config.yaml
num_hidden_layers: 14
hidden_size: 96
num_attention_heads: 3
num_key_value_heads: 3
head_dim: 32
intermediate_size: 384
vocab_size: 8192
hidden_act: "tanh_gelu"
norm: "rmsnorm"
norm_place: "pre"
norm_eps: 1e-05
positions: "rope"
rope_theta: 10000.0
rope_fraction: 0.5
qk_norm: true
attn_scale: 0.177
bias: "none"
tie_word_embeddings: true
parallel_block: true
init: "uniform"
init_std_qkv: 0.05
init_std_o: 0.0
init_std_up: 0.05
init_std_down: 0.0
optimizer: "soap_variant"
learning_rate: 0.00906
beta1: 0.95
beta2: 0.95
weight_decay: 0.091
lr_head: 0.00638
warmup_steps: 148
schedule: "cos"
final_lr_fraction: 0.1
batch_tokens: 32768
max_seq_len: 1024
doc_mask: true
train_tokens: 95400000
max_steps: 2912
dataset: "wikipedia_en"
Each number is 128 + 24 x the weight over its row's rms, rounded and kept within 0 to 255. Layers, rows and columns count from 0. Numbers have three digits each. The size before them is the row's rms in percent of the matrix's.

# layer 8 MLP down (transposed), 384x96, rms 0.145, rows 374-383, columns 0-95
092:091137170119136124133101137148153132146137136099150162147091143145130111178057114158156129135129100119110081142142154153117162100104119124102129100085136088151142123140104163125134150121146107133116075101132192100129108138126105114124071115124109124105120127138120168146126140128138147163
093:141134157129129106163132145128116143064145130146138114105081166159112159124108130108134116124121144128092160149149162102160091156183128112114142121121150151125148143169125147147130132132143092096116135170160163126172095135159089115135115127188098137126126141140068136121141160129119108113
098:139106141122093131079105144166116120159147110107128146172127133144125080158122084129159098153137153135096116139112120118081145119152076110148128141118107074141112126135112067140173125112128110126145118103098105111098125113083161110108145132096141155132139095114160150158110135172128128130
099:096124134129107111093073140115156148133165108115162115079131133123102088162109109137163111137123172109100101158132099061093122132138131119117135160176149100111093182119125110115138140166149097135130118139127124095080136135147099115101122152109112150111111155122151156142130103117112122125
115:143117161135104119126149111139104120115110089142148111111123141131139116150114143134114105114166122150098095112077114106113101120181108116098110135094109112171168108117134150094109180165109103142153066102108076111090119146142114116169171142139138169127118139113121123123110120106089126149
091:091100136117131135173116132099144107134129143137126177131170143094135143108086141143161091134129102122113144101077115116134125083100103144129097160132133122103120090138115135149174161147120128141112118166116117172114172105143142176096148090153117124129167134111078134151119159141094127106
094:100146120145113143129110108096144144155151136162125107130121127107133147112110093108091105114144111113154088088147107154090095165131112152105133116099091096151082134159148081117165125082159115120086112128085120091154110178094160121130120144165137124135142179131129136120123125133097130148
094:147131135128097138135180089138137115125151095167112173144111162115137089100143122157140122153144098129142109141125152140105105165103093154112148104120127101135123139157159114149154123144127146106161104154144144174079125098138135051103142091127116113098139133124093150144077152122114138112
095:089111147117139137122117111125111148168152109077120157119157148146116129122133127053132117175104178127128175112155148131142098108100115112153150077100090140135114132108110119157129147142133123109139135137145142120108106170066158154097127118124148141144148086114134141151123151135176125103
095:121125183107150113123100154092117126145128081151137153118164102126111145096109105115121164141113125114127148115155134100127104160135115103123144124118108137169144090074127100128166126137095093122144140142115122129141117123139119121162155071173069179160080178119114131124112136136129107126
# layer 8 MLP up, 384x96, rms 0.147, rows 375-383, columns 0-95
093:138110140139122117148119147153075132095169091120089126119170116110061134132171157148138139167097105128121118104118132120172137125129123167116166152123139094104135149117098103165124136124114153114160120135120119119142121111108107168131177119111129152148101136080143102127125092106170134177
101:141112111142114157099092126150130083109191142156115099144125162120141138161134137090118118122119163149093151195144151170078150115102141116110118125119148165153107122103080127111137125114124172122098141145130143103146138103144176135157127107105155134097113143141163120103107118119149164127
100:130156145134103122098124148104132101095129098124149075170074159120130132149144120104139159171106133137152145156137130139092129130138140126148118174120151140150101151110164155099107142085122107103086070107167142104116125132124123179127126155167090141150160114105117086139157130130140112131
111:182131146149149181084083093149102121153112145124158172124148175105145135157117149127100132090140132119163141147115157172128149131174090124108143132120130112111099124102114160099136111116175094099139138109168126115149134154122132139142132141159121135113139131144141137142080095166122127090
111:132129129166144118161106164130150125106155082128134155150123136156119151156126110136127184142143108127114171123147117176134176188152080164115122140129130085146144160150056120130112161114129108133123118132141149131154107140131092125141107123107122117123096160123157162100128103132173133110
092:137155119113127116125113141182145146085131101170142145138191156115108119122131150104171129123131084133093118134147114116138153155106181136154125103121148152120177152094118169123126091127111165160159114115124111094164121116161146122134128125127123114098113160126103088116133140073102159113
094:122157175138104117156122146103134076104066118155112108131124090134096125166114109149193194131102112101087085184134132133134134152127131131127105169126103139160105093125158118086145125115112114136152167131154115113129142135159125122121136146129117151115105123141151115123126103098133112130
093:148116102123115129100148122093088161098131152151144116120126123106144096162102135205094129096150123120160097118167127113086130140126136120098148146131141163107141107124126155138121109115085135163107143178147116109120124085148067094132124156143140098094133103120104133128118103136078119142
099:095167097123115095171187136166156099090091190125141115177109151133110141138143150106149139134110101144130106134151113151107143142131127153128130105150144093127109109158160115119125145104160109168104150141145091143105134160143110107145069136125149124112153136109105141111150160124111158143